Part of a small language model's weights.
Size: 21 layers, width 64, 1.69M parameters.
Architecture: RMSNorm before each block, rotary positions, no biases in attention or MLP, tied embeddings.
Each number is 128 + 32 x the weight over its row's rms, rounded and kept within 0 to 255. Layers, rows and columns count from 0. The size above them is the row's rms in percent of the matrix's.

# layer 11 attention query, 128x64, rms 0.378, rows 20-31,52-63,84-95,116-127, columns 0-63
size [ 89  78  69  66  99 121  87 103 108 162 179  98  87  56  92  70 103 138 120 105 122 223 202  94  96  76  87  81  79  99 109  73 105 116 256  82  69  79  70  84 101  98  92  97 104 142 207  99]
[[125 128 144 177 148 107  63  77 150 107 152 119 185  72 122 148 144  68 141 103 145 164 109 165  95 151 113 116  90 123 174 115 129  91 153 189 148 114 157  76 210 176 145 147 151 163 123 169 162 108  99  84 138 130  84  90  95 125 145 131 133 124 150 142]
 [183  99 171 164 122  78 140 135  98 132 113 175 146 145 124 126 125 121 137 112 100  99 107 155 151 113 203 137  68 147  43 108 111 133  70 100 195 161 117 170 126 167 141 126 123 158 104 182 165 140 110 133 101 135 192 170 160 147 114 142 121 145  88 148]
 [ 89 137 156 137 153 135 112 143 137 170 117 107 201  55  86 168 131 104 112 104 127 130 119 161 104 135 102 136 168  61 175  90  87 114 151 173 112 131 123 122 164  61 141 172 121 126 155 150  72 193 131 166 127 200 127 138 144 149 134 156 150 111 157 101]
 [160 146 176 134 128  58 106  95 124 163  99 146 122 115  94 146 125 173  95 124 108 167 131 144 144  98 105 163 145 131  71 103 100 144 105 171 163  89 127  94 137 136  99  82 119 146 106 147  86 153 140  96  74 149  70 121 159 182  89 183 120 195 111 186]
 [165 127 175 190 130 132 176 120  93 102 153 133 203  92 143 149 129  92 157 115 112 148 128 128 130 146 124 184 149 153 174  84  92 144 187 135  96 120 112 112 104  72  96 134 125 188 118 141 129 184  99 159 107 183  93 118 133  84 135 110 178  70 149 139]
 [107 170 112 148 145  85 135 152  48  62 105 125 145 137 146 117 105 148  87 140 138 146 195 111 198 145 141 158 164 194 161 175 165  84  95 120  77  94  81 115 135 132 119 147 144  74 144 125 120  92  87 129 128 185 112 119 136 130 163 155 142 141 160 109]
 [102 153  95  99 116  89 123 127 102 204 100 143 144 140 133 157 148 104 103 113  98 102 127 126  93 140 119 118 129  97 163 149 178 165 114  91 131 105 126 111  91 133 150 118 148 134 181 103 116 162 175 179 114 227 149 161 120  94 124  75 134  57 198 102]
 [136 128  91 103 140 136  77 196  59 115 125 161 152 120 107 131 143 147 168 146  81  98 139 106 109 137 157  74  71 167 131 165 152 185 157 129 145 160 177 148 166  73 107 120 189 127 174 114 161 127  99  88 140 135 100  98  64 137  95 164 121 144 139 118]
 [106  85 165 123 154 109 116 159 151 145 122  95 107 141 176 129 105 165 136 138  67 138 115 132 119  73 101 138 154 136 154 166  66 100 168 140 119 136 128 172 101 181  92  96 129 124 152 161 101 174 132 123 139  49 141  90 164 167  97  49 179  98  88 127]
 [134 163 148 157 103 138 166 139 106 166 157 139 151  89 153  93 142  90 125 143  92 113 130 134 138 171  58 146 112 153 136 122 113 105 164 129 122 101 147 117 117  62 192  89  59 185 124 147  74 186  75 145 105 117  64  99 143 166  81 137 168 143 136 137]
 [ 56  82 150 115 124  72 168  98  79  74 170 126 150 119 116 118 130 139 144  96 131 178 110 179 137 158 101  89 152 149 169 137  99 109 120 134 134  79  52 125 118 171 127  89  54 162 117 144  87 172 146 162 129 154  91 104  91 163 140 130 135 120 104 125]
 [182 184 133  99 142 111 106 154 116  75 163 135 124 131 105 130 133 134 123 135 156 115 171 153 149 153  80 217 154 147 148 190 175 131 167 150  81 121  68  96 123 137 110 187 134 169 135 100  96 181 132 128 129 102 105 107 132  94 149 125 155 126 141 208]
 [148 128 156 145 119  76  91 119  66  96  91 113 103  70  89 117 124 111 162 109 153 120  79 142 107 138 181 112 161 144 132 168 106  87 120 166 151 120 133  72 186 182 125 134 215 143 122 143  98 129 102 122 178 152  93 115  68 128 101  80 103 145 102 138]
 [126 113 160 126 115 104  82 134 119 136  90 207 165  90 117 144 118  75 129 131 148 104 155 142 116 107 125 148 138 155 202 211 123 160 127 149 179 141 148 116 137 153  99 106 167 172 142 135 181 196 124 114 139 129 100 160 162 189 136 180 140 113 139 183]
 [117 146 125 190 182 165 150 132 146 124  61  95 121 129  70 167 134 101 120  80  90 109  60 144  86  96 134 128 121 123 167 150 161  82 141 123 148 132 109 116 137  71 119 154  76 116 163 157 139 141 150 137  83 107 158 160  95 103 159 113 165  71 176  78]
 [ 79 138 148  89 124  84  98 132 104 123  99 129 120 204 115  53 156 132 120 109 131 132 121 115 148 164 155 114 116 155 115 104 135 108  85 197 157 127 122 158 194 191 138 115 153 127 184 136 141 114 112  64  83  77  91 120 113 141 114 180 120 177 141 166]
 [154 149 175 134 122  92  92  61 129 126 189 146 125 103  74 130 151 128 144 134 167 149 134 173 165 169  89 120 114 158 142  97  97  88 207 107 188 152 154 100 136 116  98 132 202 180  81 128 134 164 118 145  68 147 125 125 178 118 122 128 144 145 131 155]
 [128 101 153 118  63 142 120  70  80 113 189 203 169 143  46 102 125 130 143 138 130 107 190 144 161 150 119 108  95 116 158 117 138 100 139 176 155  56 101  88 143  97 148 131 146 124 151  98 102 131 114  77 148 104  98  98 150 104 177 130 119  97 139 115]
 [204 115 116  90 161 130 165 128 125 137 109 112 118 236 154 138 128 108 188 123 114 133 115 126 107 145 104 104 136 127 133 147  86 151 137  97 140 123  75 150 102 100 146  79 142  97 110 138 130 122 104 161  77 188 156 154 176 155 126 169  48 114 152  87]
 [ 87 151  90  76  89 144 142 105  52 140 113 104 121 159 111 165 149 201 124 177 185  98 166 170 109 118  99 170 133 101 164  91  93  97 171 116 145 119 114 125 140 159 133 118 100 140 121 137 166 159 173 182 169 158  76 117 157 111 159 124 104  88 143 159]
 [156 184 120  79 120 165 113 102 133 117 119  88 130 147 116 153  97 114 130 123 134  88  70 123  73 108 134 169  92  98 136 131  92  95 135 173 111  57 146 145 142 158  97 137 183 164 124 135 161 171  85 175  58 159  87  91  69 161 138 104 154 122  97 102]
 [149  95 112  99 135  87 139 128 166 177 121 110 101 155 167 159  86 144 157 168  95 109 124 141 141 154 158 126 175 104 182 212 157 162 123  92  91 160 122 209  61 127 144 129 143 115  78  95 145 128 152 165 149 144 183 160 116 115 113 144  91 137  84 119]
 [119 163 159 154 140  86 130 121 114 115 131 155 189 135 102 157  95  96 115 122 145 146 129 125 136 115 103 142  79 131 145 122 104 112 144 119 187  83 152 148 151  44  95  97 108 211 131 154 119 100  89 101  74 123  62 128 153  79 187  74 120  79 115 137]
 [121  66  89 128 197 121 123 130 140 109 103 125 175 114 125 130 122 162 105  92 120 130 101 186  89 172  74 153  94 124 133 113 182  51 130 138 153  86 126 143 178 161 165 153 130 165 146 153 104  92 136 136 134  94 179 179  84  88 119  88 170 121 158 143]
 [ 91 114 132  99 101 105 113  99 103 112 146 122 132  96  94 130 134  94  90 121 193 106 159  79 111 124 147 111  75 142 144 151 141 106 108 148 142 137 145  39 117 190 153  53 148 133 114 117 126 170 108 168 133 106  65  86  94 119 170  52  97 155 148 123]
 [124  88 180 107  81 132  93 153 140 140 143 166 111 134 149 127 140 103 144 190 120 150 135 137 204  80  95 145  88 158 100  92  76 115 154 169 152 144 112 109 140 189 101 130  91 164  80 138 195 127 109 125 126 135 158 155 126 169  72 167  74 138  83 133]
 [137 155 142 142  99 111 110 150 108 166 144 142 163 153 121 161 129 133 132 128  82 126  84 176 137 102 120 182 158  63 125  80  96 145 182 132 148  90 130 121 170 104 126 160  90  88 152 173 102 127 139  99  70 157 148 114 178 204 129 195 112 115  70  92]
 [101 124 137  96 134  97  97 138  93 203 129 179 112 130  91 138  63 151 120 133  79 161 143 163 167 120  58 205  91 141  70 114  85 117 130 159 142 112 131  90 137 123 130 158 118 171 132 153  99 145 109 123  75 153  80  98 119 161  90 164 132 150  85 138]
 [155 111 168 118  84 148 171 123  92  55 147 144 121 125 108 175 156 129 190 130 128 117 129  92 118 120  92 138 121 131  93  41 113  95 185 159 144 114 110  89 108 157 111 176 146 130  96  87 129 133 108 115 175 177 152 118 139 173 121 109 113  55 102  76]
 [125 135  97  87 111 143 179 104 161 129 160 106  78 142  83 111  98 137 114 116  87 131  94 138 126  95 190  75 124 148  92 107 132 137 106  85 111 140  73 153 115 142 146 129 139  92 103 119 124 152  89  38 115 201  89 150 119 168  91 113 120 199  99 162]
 [121 104 143 168 141 130 138 133 187 123 123 105 187 142 119 172 131 184 140 143 163 104  81  82 138 184 180 117 109  86 118 112 166 133  87 132 152 164 107 104 120 218  71 156 167 117  95 149 148  84 121 113 168  56 169 141 135 123 114 126 134 160 150 107]
 [ 49 139 134  96  97 169 123  47  81 117 120 119 131 137 123 113 170  90  82 100 129 107 108 112  84  96 134 163 111 112 125 120 146 108  51 151 140 114 133 177 158 108 138 124 104 163 137  77 137 155 110  99 105 122  87 185 139 121 218 115 121 172 135 111]
 [ 98 110 172 147 129  90  76  98 125 133 127 118 109 139 106 118 152 161 117 101 100 168 178 129 163 140  68 169 128 116  13 130 164  92 150 167  89  99 127 108 140 129 147 106 113 131 123 129 181  84 170 135  63  92 138  59 140 110 125 102 124 141  88 127]
 [149 145 137 131 159 169  55 141 150 160 148 195  61 121 112 132 104 113 128 136  60 160 136 123 129 153 111 113 186 191 115 150 195  99 178 140 165 107 143  99 109  67 142 139 113 164 116 169 176 165 115 114 139 156  97 167 138 130 157 106  92 101 133 131]
 [181 116  92  89 153 141 149 163 154 144 125 116  78 147 182 153 115 164 157 156 118 115 164 132 111 112 180 135 139  89 125 160 126 183 115  79 106 168 127 144  53 143 134 103 177  85 153  73 150 138 113 183 165 131 185 142 133 160  79 149  83 154  88 141]
 [146 141 146 186 210 119  97 108 103 133 152 148 142  83 121 120 153  97 168 145  84 154 143 132 135 115 136  79 130 101 146 147 119 193 196 113 113 145  97 141 120 147  86 191  96 157  68 164  63 116 156  89 124 176  74 148 111 118 119 157 158 127 121 144]
 [152 108 131 105 132 146 107 138 132 110 150 170 121 106 108 134 139  70 146  30  84 176 150 132 114 113 125 149 124 177 192 118 118 102  95 184 143  83  76 102 192 140 102 184 103 157  89 138  83 137 158  68 131 133 125 111  90 113 136 167 157 114 156 139]
 [119 127 189  99 154 118 104 161  78 156 131 168 127 135  56 136 134 168 125 105 122 151 113 106 117 134 141 110 120 144 158 119 111 107 132 146 179  85 126  57 130 117 110 100 144 133 116 163  53 132 115  94 120 184  58  51 153 182 108 145 149 110 179 101]
 [100 149 140 143 142  90 127 121 108 194 111 161 129 180  60 165  87 115  71 175 144 155 102 186 144 107 126 103 140 103  80  75 106  80  93 164 110 107 124 117 106 111 136 138 149  95 102 171  70 103 127 141 109 183 174 135 123 188 121 135  92 121  86 142]
 [128 127 136 114 101  89 131 131 110 173 146 182 131 144 129 170 121 137  81 120  96 183 146 142 163  77 126 104  86 104  84  73  83  80 136 143 170 109 147 103 137  85 114 119 120 108 146 195  85 133  73 138  92 164  85  62 162 198 100 145 128 134 119 144]
 [152 123 115 123 165 104 107 159 154 116 117  79 135  96 137 111 119 120 192 142 155 140 180  85  88 171 154 226 196 148 157 150 145 127 171 152 150 144  72 112 136 159  97  94 134 184 166 113  92 147 119 116 114 110 120 138 129  64 141 108 157  81 165 113]
 [ 70 132 154 115 130 115 129 107  87  80 153 122 120  90 137 141  99  56  63  89 164  79 171 102 120 114 149 120 121 109 180  95 122  70 117 119 145 112 145  93 187 123 158 117 136 167  82 136 116 130 109 121 137  76  97 118  97 142 135  82 160  43 114  96]
 [121 177 174 128 161 163 183 143 102  97 141 111 131 100 154 174 114 125 130 161 125 115 127 129 174 118 118  60 117 156 163 158 164 144 132  69  99 139  98 180 129 140 111  96 111  99 140  30 143 149 126 112 145 164  92 183 184 165 120 189 151 139 135 145]
 [131 130 110 100 111 167 115 138  90 131 105 141 101 153 105 107 121 163 148 100  49 126 142 177  94 159  83 177 125 141 108 142 135 172 168 116 121 127 127 187 115  96 137 147  83 227 108 118 128 154 138 140  76 139 104 146 112 122 117 128 162 200  48 140]
 [112 137 119  94 137  93 136 124 182  91 135 187 119 119 139 108  98 112 147 126 106 178 109 141 159 113  75 165 154  98  99 215  92 131 151 106 102 154 157 159 110 163 159  62 127 161  86  88 167 154 119 153 109 124  98 155 112  71 127 187 123 157  64 115]
 [145 125  47 119  96 129 103 141 182 168  57 163 122 152 140 115 129 116 126 149 139 153  97  80 143 107 126 114 137 101 135 105 124  84 150 146 178 203 155 105 107 110 104 150 137 113 175 154  79  79 172  32 143  87 108 128 141 127 122 144  91 151 150 121]
 [142 105 139 128 109 104 123  97 149 112 115 116 133 135 100  80 108  82 143  94 152 164 127 138 130 151  76 172 131 104 166 140  93  89 169 185 144 136 145  94 166 112 129 112  83 212 148 148  70 194  82 117  62 111 111  97 102  98 200 134 138  99 147 130]
 [144  93 180 141 158 145 151 113 103 106 137 105 189 116 127  74 138 125 142 122 148 108 180 144  88 109 179 100 120  91 152 102 134 109 134 116 103  98 119  66 141 149 121 214 180 127 123 173  79 124  52 123 128  82 145  64 131 133 169 112 159  87 145 140]]
# layer 11 attention key, 32x64, rms 0.352, rows 20-31, columns 0-63
size [ 91  80  95 128 137  95 118 104  92  98 105 109]
[[107 114 187 186 140  84 124 139 103 169 114 142 135 175  89 138  69 115  90  90 179 142 126 154 175 168  70 173 145 114 107 148 154 116 126 163 139 107 189 101 171  62 128 110  87 178 131 126 131 124 165 130 114  84  88  83 120 155 132 172 110 156 128 131]
 [127 114 137 118 115  85 133  93 129  93 123 173  76 154 151 102 201 159 168 148 141 133 161 125 112  98 141 191  68 159 125 150 133 106 120  96 112 148 135 205 126 145  60 167 132 145 154  89 150 176 110 144  76 112  64 127 117 145 115 116 122 126 157 198]
 [160 105 107 123 103 143 155 113 108 107 101 204  94 128 184  99 162 170 200 187 180  83  83 147 144 150 108 117 122 121  94 139 184 173 135  96 183 117 178 165 113 160  93 150 109 168 120 139 119 148  89 111 151 154 140 160 144 108 151 158 103 162 103 147]
 [113 150 126 106 129 110 146 167 112  91  62 182 104 177 103 126 177 183 159 183 108 127 123 107 108 107 155 199 106 129 128 164 133 101  65 104 189 152 143 161 125 154  95 123 150 163 166 120 141 144 102 115  95  97  88 149 154 163 121 183 157 162 131 180]
 [112 130 137 112 140 123  47 146 134 128 148  86 182 153 106 153  90 136  88 104  64 136 130 149 157 154 107 213 130 123 115  88 105  69 100 161 183  90 141 111 159 154 155 135 106 163 110 197 125  59 137 100 124 127  86  98 100 135 100 133 134 162 124 103]
 [150  99 111 192 108  72  73 197 150 122 155 108 112 107 144 117 180 110 152 146 188 117 124 116 126 187 160  67 108 170 124 142  90 133 181 126 136 162 140 120 111 106 153 180 155  91  76 140 132 190 141 150 113 121 157  72 109 144 131 100 102 153 153 106]
 [ 87 106 142 128  27 127 128 140 164 158 104 113  83 164 120 116 123 152 131 121 150 130 171 103 107 167 134 154 166 101 164 162 153 164  78 153 135 147 154 155 131 100 101 115 105 171 140 145 167 135 136 159 100  57 140 158 150 155 225 160  98 116 110  89]
 [127 104  94 120 162 123 173  76 159  79  60 124 144 163 140 101 154 107 115 138 143 108 106 114 124 133 163 170 140 212 175 121 160 148  59  71 114 170 137 132 108 149 138 149 142  91 143 160 169 180  46 121 124 101 151 122 105 163 145 104 131 126 166 139]
 [177  95 179  64 166 124  96 144 134 135 102 129 178 127 158 138 100 152 142 133 138  85 208 103 103 113 140  60 107 144 162 168 150 111 161 109 107 162 124 115 156 124 152  94 188 125  97  58 127 110  93 127 102 111 121 110 177 154  58 109 100 120 117 153]
 [ 89  68 148 150 151 154 117 155 159 137  83  86 166 163 148 115 123 155 131 114 152  74 145  83 139 132 122  93 169 143 130 118  47 175 106 108 141 141 138 127 151 162  55 130 121 141 122 190 205 129 112 157 140 154 134 152 155 162  77 186 107 117 161 134]
 [110  92 116 115  81 158  82 110 156  80 146 147 135  99 104 127 155 173 122 192 122  96 136  76 136 167 128  98  85 132 138 148 114 117 144 124  90 129  86 157 179 175  97 165 115  76  61 110 150  77 123 193 131 138 141  83 198 167 105 103 139 133 137 142]
 [137  81 124  43 125 133 104 133 101 117 147 177 117 137 123 117 103 131 117  75 132 154 164  81 205 117  88 129 100 168 124 102 112  98 138 128 137  52 145  71 167 104 103  77  92  90 114 128 107 116 129 107 171 178  82  93 157 109 122 132 122 152 180 109]]
# layer 11 attention value, 32x64, rms 0.339, rows 0-8, columns 0-63
size [ 84  91  98  91 105  94 111  96  98]
[[ 92 105  94 140 134 122 107 101 151 132 134  92  64  98 105  78  99  88  89 153  64 158 177  75  90  74  90 122 103 138 131 143 132 127 157 160 143 122  89 163 107 106  85 111 117 129 124 153 156 195 100 105 100  77 115  95 158 213 149 117 107 135 110 143]
 [143 162 137  96 129  94 124 136 106 171 154 164  79 110 106  86 138  91 179 133 102 144 145 117 175 112 149 144 136 147 155 177 112 161 110 102  81  89 179 154  70  58 149  68  86 147 127 105  86 184 123 130 150 164 182  82 110 105  96 154 111 156 134 101]
 [177 115 129  73  69 120 133 161 129 156 144 147 150 109 126 124 114  78 139  88 117 122 123 143 115 112  57 154 157  79 148 103 108 177 148  96  75 175 124 124 143 113 132 141  87  88 134  79 177 146 100 180  83 127 181 186 119 174 127 128  95 145 127 192]
 [165  73 122  65  50 117  94  98 101 118  97 112 115 157 147 107 132 110 134 101 120 150 177 157  89 125 149 141 127 158 115  83 168 145 115 125 141 105  79 120 142  91 161 145 194  81 130  84  99  89  77 159 127 172 109 115  72 190 137 132 122 125  92  89]
 [101  37  70 103 117  79 118  82 177 104 123 130 140 132 141 117 209 181 124 141 128 141 137 166 147 114  70  83  91 121 100  87 136 161 110 160 138 157 111 140 127 157 172 113 158 149 161 128 146  70 110 150 116 111 148 145 106  66  82 107  99 116 109 109]
 [ 86 117 142  48  90 142 174 123 107 117 145 179 149 156 127  78 117  80 114 112 165 125 107 120 207  41 111 121 108 111  82 157 110 131 140 182  96 115 115 125 106 136 132  96 178  82 138 118 127 117 106 131 108  66 168 153 173 143 115 127  92 110 129  98]
 [ 98 104 140 161 141 123 172 130 117 106  94 109 154 170 171 143 103 109 109 126 116 129 157 227 144  89 107 123 152 113 187 155 164  74 144 150 146 100 143 126  91  99 146 138 106 141  94 103  45 129  86 166 161 127  95 163  98 158  90 127  58 133 171 134]
 [109 106 149  39 111  99 115 159 164 133  98 158 162 154  79 112 115  81 146 155 100 187 110 174 110 193  85 123 164 154 117 152  86 151 132 124 123 112  99 132  83 102 144 137  83 152  82 139 136 124 191 113 149  70 151 162 135 109 126  78  92 127  88 112]
 [106  93 132 117 136 138 158 190 161 135 105 115  53 128 177  87 105 112  93  95  96 108  79 159 115 116 151 136 123 167 105  77 112  32 130 143 134 172 156 105 103 171 169 161 139  76 180 173 158 134 104  95 152 187 139 118 123 134 108 106 116 124 122 119]]
# layer 11 attention output (transposed), 128x64, rms 0.36, rows 0-8,32-40,64-72,96-104, columns 0-63
size [108 102 111  97  94 105  91 103  80  92 103 111  93 115 105 107 102 117  87  97  84 103  95  84  94  98 111  90  85  68  94  97  92  99  89  75]
[[141 142 130 155  97 171 179 149 135 135 117 115  78 156 133 115 128  62  44  96  98 151 146 112  70  96 162 134 135 132 141 159 143 144 152 161 136  73  70 140 139  74 102 107 165 129 150 160  79 141 104 152 138 157 130 149  89 161 208 105  96 152 155 102]
 [121  68 157 155 127 139  94 148 158 159 112 152  82  76 170 116  74 111 161 106  72 155 159 141 122 109 104  69 149 166 119 165  86 107 170  69 132  70 150 158 128 111 130  67 144 150 124  70  93 148 125 152  62 130 139 100 118 130 139 106  86 161 123 137]
 [137  86 167 118 176  97 102 141 127 137 120 115 156 106 148 152 170 104 153 119  70 158 179 124 114 159 102 151 123  96 168 116 163 157 182 137  67 145 167 180 144 115 137 147 123 102  91 107 201 123 178 188 114 183 167 169 171 137 153 139  80 147 129 149]
 [140  89 106 152 160 124  58  67 142  80 111  94  85 195 176 124 144 115 140 122 143 177 149  70 119 135 122 154 102 127  95 119 122 116  99 141 153 167 168 107 163  89 130 123 204 160 124 151 131 158 130  99  94 112 143 151 144 175 207 140  95 137 143  96]
 [ 86 116 144 100 158 127 110 104 137 180 113 125 158 133 152 149 168  97  92 163 163 125  88  54 159 123 174 130 156  97 153 143 135 149 110 144 133 114  84  53 137 108 188  98 145 118 175 138 146 140  76 102 152 130 107 132 140  92 155 119 102  48 206 122]
 [ 79 140 138 122 116 171 152 128 146  70 100 140 128 115 102 132 184 110 116 128 106 129 106 130 145  84 105 223  63 118 144 179  84 175 127 100 150 138 125 180 146 169 161  78 153  76 120 161 123 175  93 131 106 165  86 148 143 111 187 102 153 128 124 143]
 [141  94  80 150 134 118 108 119  85  97 134 137 153 134 189 153 118 117 110 102  95 106 168 167 145 113  61 185 136 107 128 183 112 101 158 110 166 125 149 149 124 124 101  66 120 166  95 156  67 126 146 217 103  97 142 131 100 165 122 198 109 155 147 117]
 [157 118 130 139 136  90 170 125 215  91 111 106 153 141 141 160 165 104 173 169  61 203 114 128  75 150 165 102 137 137 103 111  97 141 191 141  98 176 134 136 118 108 161 145 113 166 134 146 190 130 187 110 142 104 128 151 134  68 136 142 128 120  86 121]
 [120  96  88  94 186 113 120 151 128 139 136 114 162 121 130 153 153 105 121 158 107 161 112  60 107 166 111 210 120 157  99 126  53 142 159 116 120 183 181  99  48 150  97 121 122  93 135  99 100 122 124  91 147 139 121  92 167 158 159 125 156  98 171  93]
 [134 162 207  91 127 103 140 153 100 131 165 114 136 107 116  81 145 174 103 166 105 133 130 181 172 125 118  56 101 121 131 114  81 129 103 104 107 121 185  77 102 130 154 170 102 146 170 108 145 178 122 140  38 151 177 173 164 105 139 124 121 125 124 129]
 [ 75 153 182  78 102 126 161 131  80 145 166 111  92 111 134 149 136  73 126 166 103  91 130 131 128  84 107 199 135 118 116 139 143 153 118 107  72 142  77 130 148 143 135 144  79 133 133  67 212  89 118 107 119 149 109 173  50 124 118 142 105 103 115 132]
 [ 84 154 109 147 134 190 138  73 146  49 175 170  81 137 104 120 127 135 124 150 126  74 119 174 156 117  63  80 121 104 120 167 117 130 133  82 152 161 120 157  96 180 168 125  84 140 148 135  97 150 124 198 131  82 115 101 116 102 145 124 161 110  83 120]
 [144 102 140 110 116 133 129 170 110  97  86 126 113  67 110 121  93 138 171 106 139 143 144 175 121  70 125  64 154 142 113 105 125  55 113 156 163 137 129 203 123 166 111 143 136  76 130 137 160 157 139 103 115 103 135 136  84 101 101 130  93  91 102 232]
 [106 145 117 138 100 135 156 119 126  65  91  88 155 155 149 151  86  86 106  81 150 129 157 174  65 165  82 171 159 145  89  99 101 102 147 185 137 107 163 141 144 166 148 125  95 115  70 142 128  91 158 157 118 129 124  59 144 144 112 142 160 205 104 154]
 [172 173 178 150 105 147  90 226 162 123 103 100  77  80 138 107  67  89 130 153 118 134 153 147  97  72 132 183 169 107 132 154 152 128 156 102 148  95 142 124 131 128  90 132  88 152 157  82 128 179 175 168 172 134 138 129 101 125 108 115 139 130 100 151]
 [ 75 104 188 135 157 110 162 109 196 165 137 115 180  96  92 158 135 120 144 160 189 150  94 145 116 139  97 162 150 121 113 165 134 131 121 141  45  68 123  94 132 111  50  97 141  66  93 127 140 118 155  97 111 119 167 148 138  96 104 144  99 124 123 152]
 [117 148  99 157 127 159  78 144 136 110 167 141 158  56 150 142  61  62 118 174 123  40 156 127 115 146  83 160 116 115 134 114 124 187 153 143 145  93 159 165 123 152 123 106 150 195 107  83 143 108 102 185 175 150 150 133 119 120 103 135 138 133  84 131]
 [126 141 205  97 117  73 111 111  90 202 182 172 172 135  94 102 136 165 103 147 179 160 104 175 152 121 209 125 136  76 145 134 148 142 127 166 137  76 134 121 140  91 140 160 179 100 111 125 126 147 100 112 112 100 187 150 157 131 129 135 141 104 150 135]
 [119 127 105 128 105 123 149 109  83 129 101 157 137 119 131 144 101 124 172 114 110  91 131  39  95  72 156 125 137  96 129 119 152  90  95  91  97 138 150 127  41 159  86 157 185 156 185 124 116 117  92 123 183 146  84  78 185 140 158 142 144 117  83 123]
 [192  95 118 142 151 101  96 100 133 143 147 144  86 187 118  69 147 184 137 128 168 195 172 135 114 163 147 102 109 104  51  61 148 157 137 147 157 167 114  83 102 128 130 167 140 139 172 165 169 146 102  95 121 148 168  97 137  97 116 132 160 141 133 105]
 [167  91 168 197 137 138 117 185 108 147 120  99 144 104 183 145 108 128  64 109 113 133 180 183  66 127  96  68 155 124  62  92 119 112 125 194  83 128 119  96 134 128 178 148 147 136 118 133 101 130 155 167 152 160 108 100 134 150 110 166  92 120 151 120]
 [162 160 117 162 156 114 123 153 140 149 136 144 110 138 145 207 161 120  81 133  93 121 128 123 119 129 111  34  58  89 125 151 158 150 156  92  84  76 182  79 104 149 132 121 113 133 114 159 105 175 175 157 174  69 122 140 178 114 112 135 121 129 148  97]
 [196 154 164 180 151 141 158 127 155 105 122 119 120 158 110 122 148  95 100 147  89 121 120  58 157  65 110  91 123 148 154 143 128 145 138  45 136 166  94 170 144  68 101  75 122 175 146 124  94 134 148 121 134 116  74 173 105 120 108 158 184 137 118  96]
 [137 129  65 111 124 164 160 130  97 109 156  89  84 225 134 144 162 138  76 104 138 107 150  62  98  94 163 104 186 148 137  62 107 142  86 140 145 135 157 151 134  85 111 196 123 151 141 147 108 177 124 106 144  75 157 119 138 151 135  97 115 128 129 107]
 [171 141  93 101 122 204 125 148 148 127  87 116  42 140 110 124 140 175 142 159 142 161 180  95 131  78 154 181 115 101 149 138 105 112 152 132 133  98 134 140 107 164 114 141 155  93 191 161 142 167 128 123 180  90 108 131 160 200 139 105 101 135 106 185]
 [126  76 128 194 137 141 137 118 121 118 156 130 115 109 159 157 171 209 164 148 126 191  94 127 162 148 123 177 115 179 126 141  85 165 152 114 106 118 131 136  62  78  69 123  62  85 138 152 105 155 202  99 122 119 150 134 134 157 146 125 102 138 154 138]
 [153 179  72  82 121 132 200 165 103 132  93  74  93 136 105 187 110 141 142 100 125 138 129 103  71  81 154  89 156 152 144 108 138 135  85  78  84 142 153 105 114 133  80 118  74  98 119 115  93 125 127 181 126 141  81 123  79 127  90 101  98 135 158  94]
 [142 188 150  98 174  96  99  87 121 166 119 139 138 112  99 109  80 110 132  96 180 158  79 156 206 160 127 194 164 109 200 159 152  74 180 134 127 141 119 119 174  92 144 133 149  75 123 118 143 119 118 117 145 160 117 145 167 109  94 125 135 114 151 173]
 [152 105  90 132 156 101 142 131 149  73 116 152 162  80 132 200 168 160 126 121 117 142 205 200 115  79 123 130 145 123 156 101  86 154 117 134 138 118 142 143  86 134 131 124 156  78  86  99  85 137 123 173 155 108  92 105  97 191  86 146 147  72 166 118]
 [128 152 130 146 148 115 120 171 172 149 108 105 128 137 136 146 126 107 141 181 103 171  66 100 123  92 143  88 113  93 153 197 111 179 114  62 113 115 162 106  60  89  89 144 169 106 199 125 144 134 102  81 121 202 123 131 156  97 138 128 116  91 150  99]
 [147 133  94 136 129 104 159  76 122 173 164 119 109 102 113  96 125 138 111 110 147 136 133 139 128 107 139 217 197 180 166 186 158 143  97 196  91 199  58 139  96 102 125 119 119 115 156 120 130 169 106 140 159 134  97 110 173 155 176 114 143 112 153 119]
 [117 124 138 125 113 214 101 183 111 149 156  85  90  81 118 119 102 115 140 122 163 114  78  92 119 166 153  58 105 140 129 173 111 121 100 132 159 155 114 163 128  90  95 101 113 132 151  43 188 117 129  94 125 173 160 176 112 124 163 120 111 176  98 130]
 [183 155  86 172 115  94  87  94 115 136 117  79 104  94 128 162 118 163 119 122 157 173 120 110 129 114 119 106 195 150  52 135 133 191 147 193 158 134  98 102 148 168 136  92 162 111 135 154 129 100 146  91 134  57  66 106 129 169 108 150 146 135 145 137]
 [155 140 114 128 131 144  95 121  87 145 166  73 110  89 136 117 107  55 116 163 126 113 141  79 120 102 119 176 155 152 101 156 101 204  93 128 169 168 139 147 137  91 128 112  96 139 162  94 160 129 149 104 153 134  59  70 129 125 213 123 110 132 116  70]
 [109 191 128 133 137 141 189 142 139 175 165 110  91 148 127 115  76 145  77 145 157  99 146  94 129 103  84 133 136  60  95 141 163 150 146 165 142  90 164  92 177 108 157 129  97  64 154 137  98 110 128 147 134  97 130 121 104  96 148  98 140 132 108  26]
 [176  99 154 130 149 101  92  88 114  96  77 166 114 158 204 102 180 141 127 141 144 154 133  82 161 109 166  56  77 152 141 111 149 150 111 128 205 134 107 176  84  84 117 104 101 158 130  89 137 168 157 131 125 150  77 133 145 137 145 177 143 126 108 128]]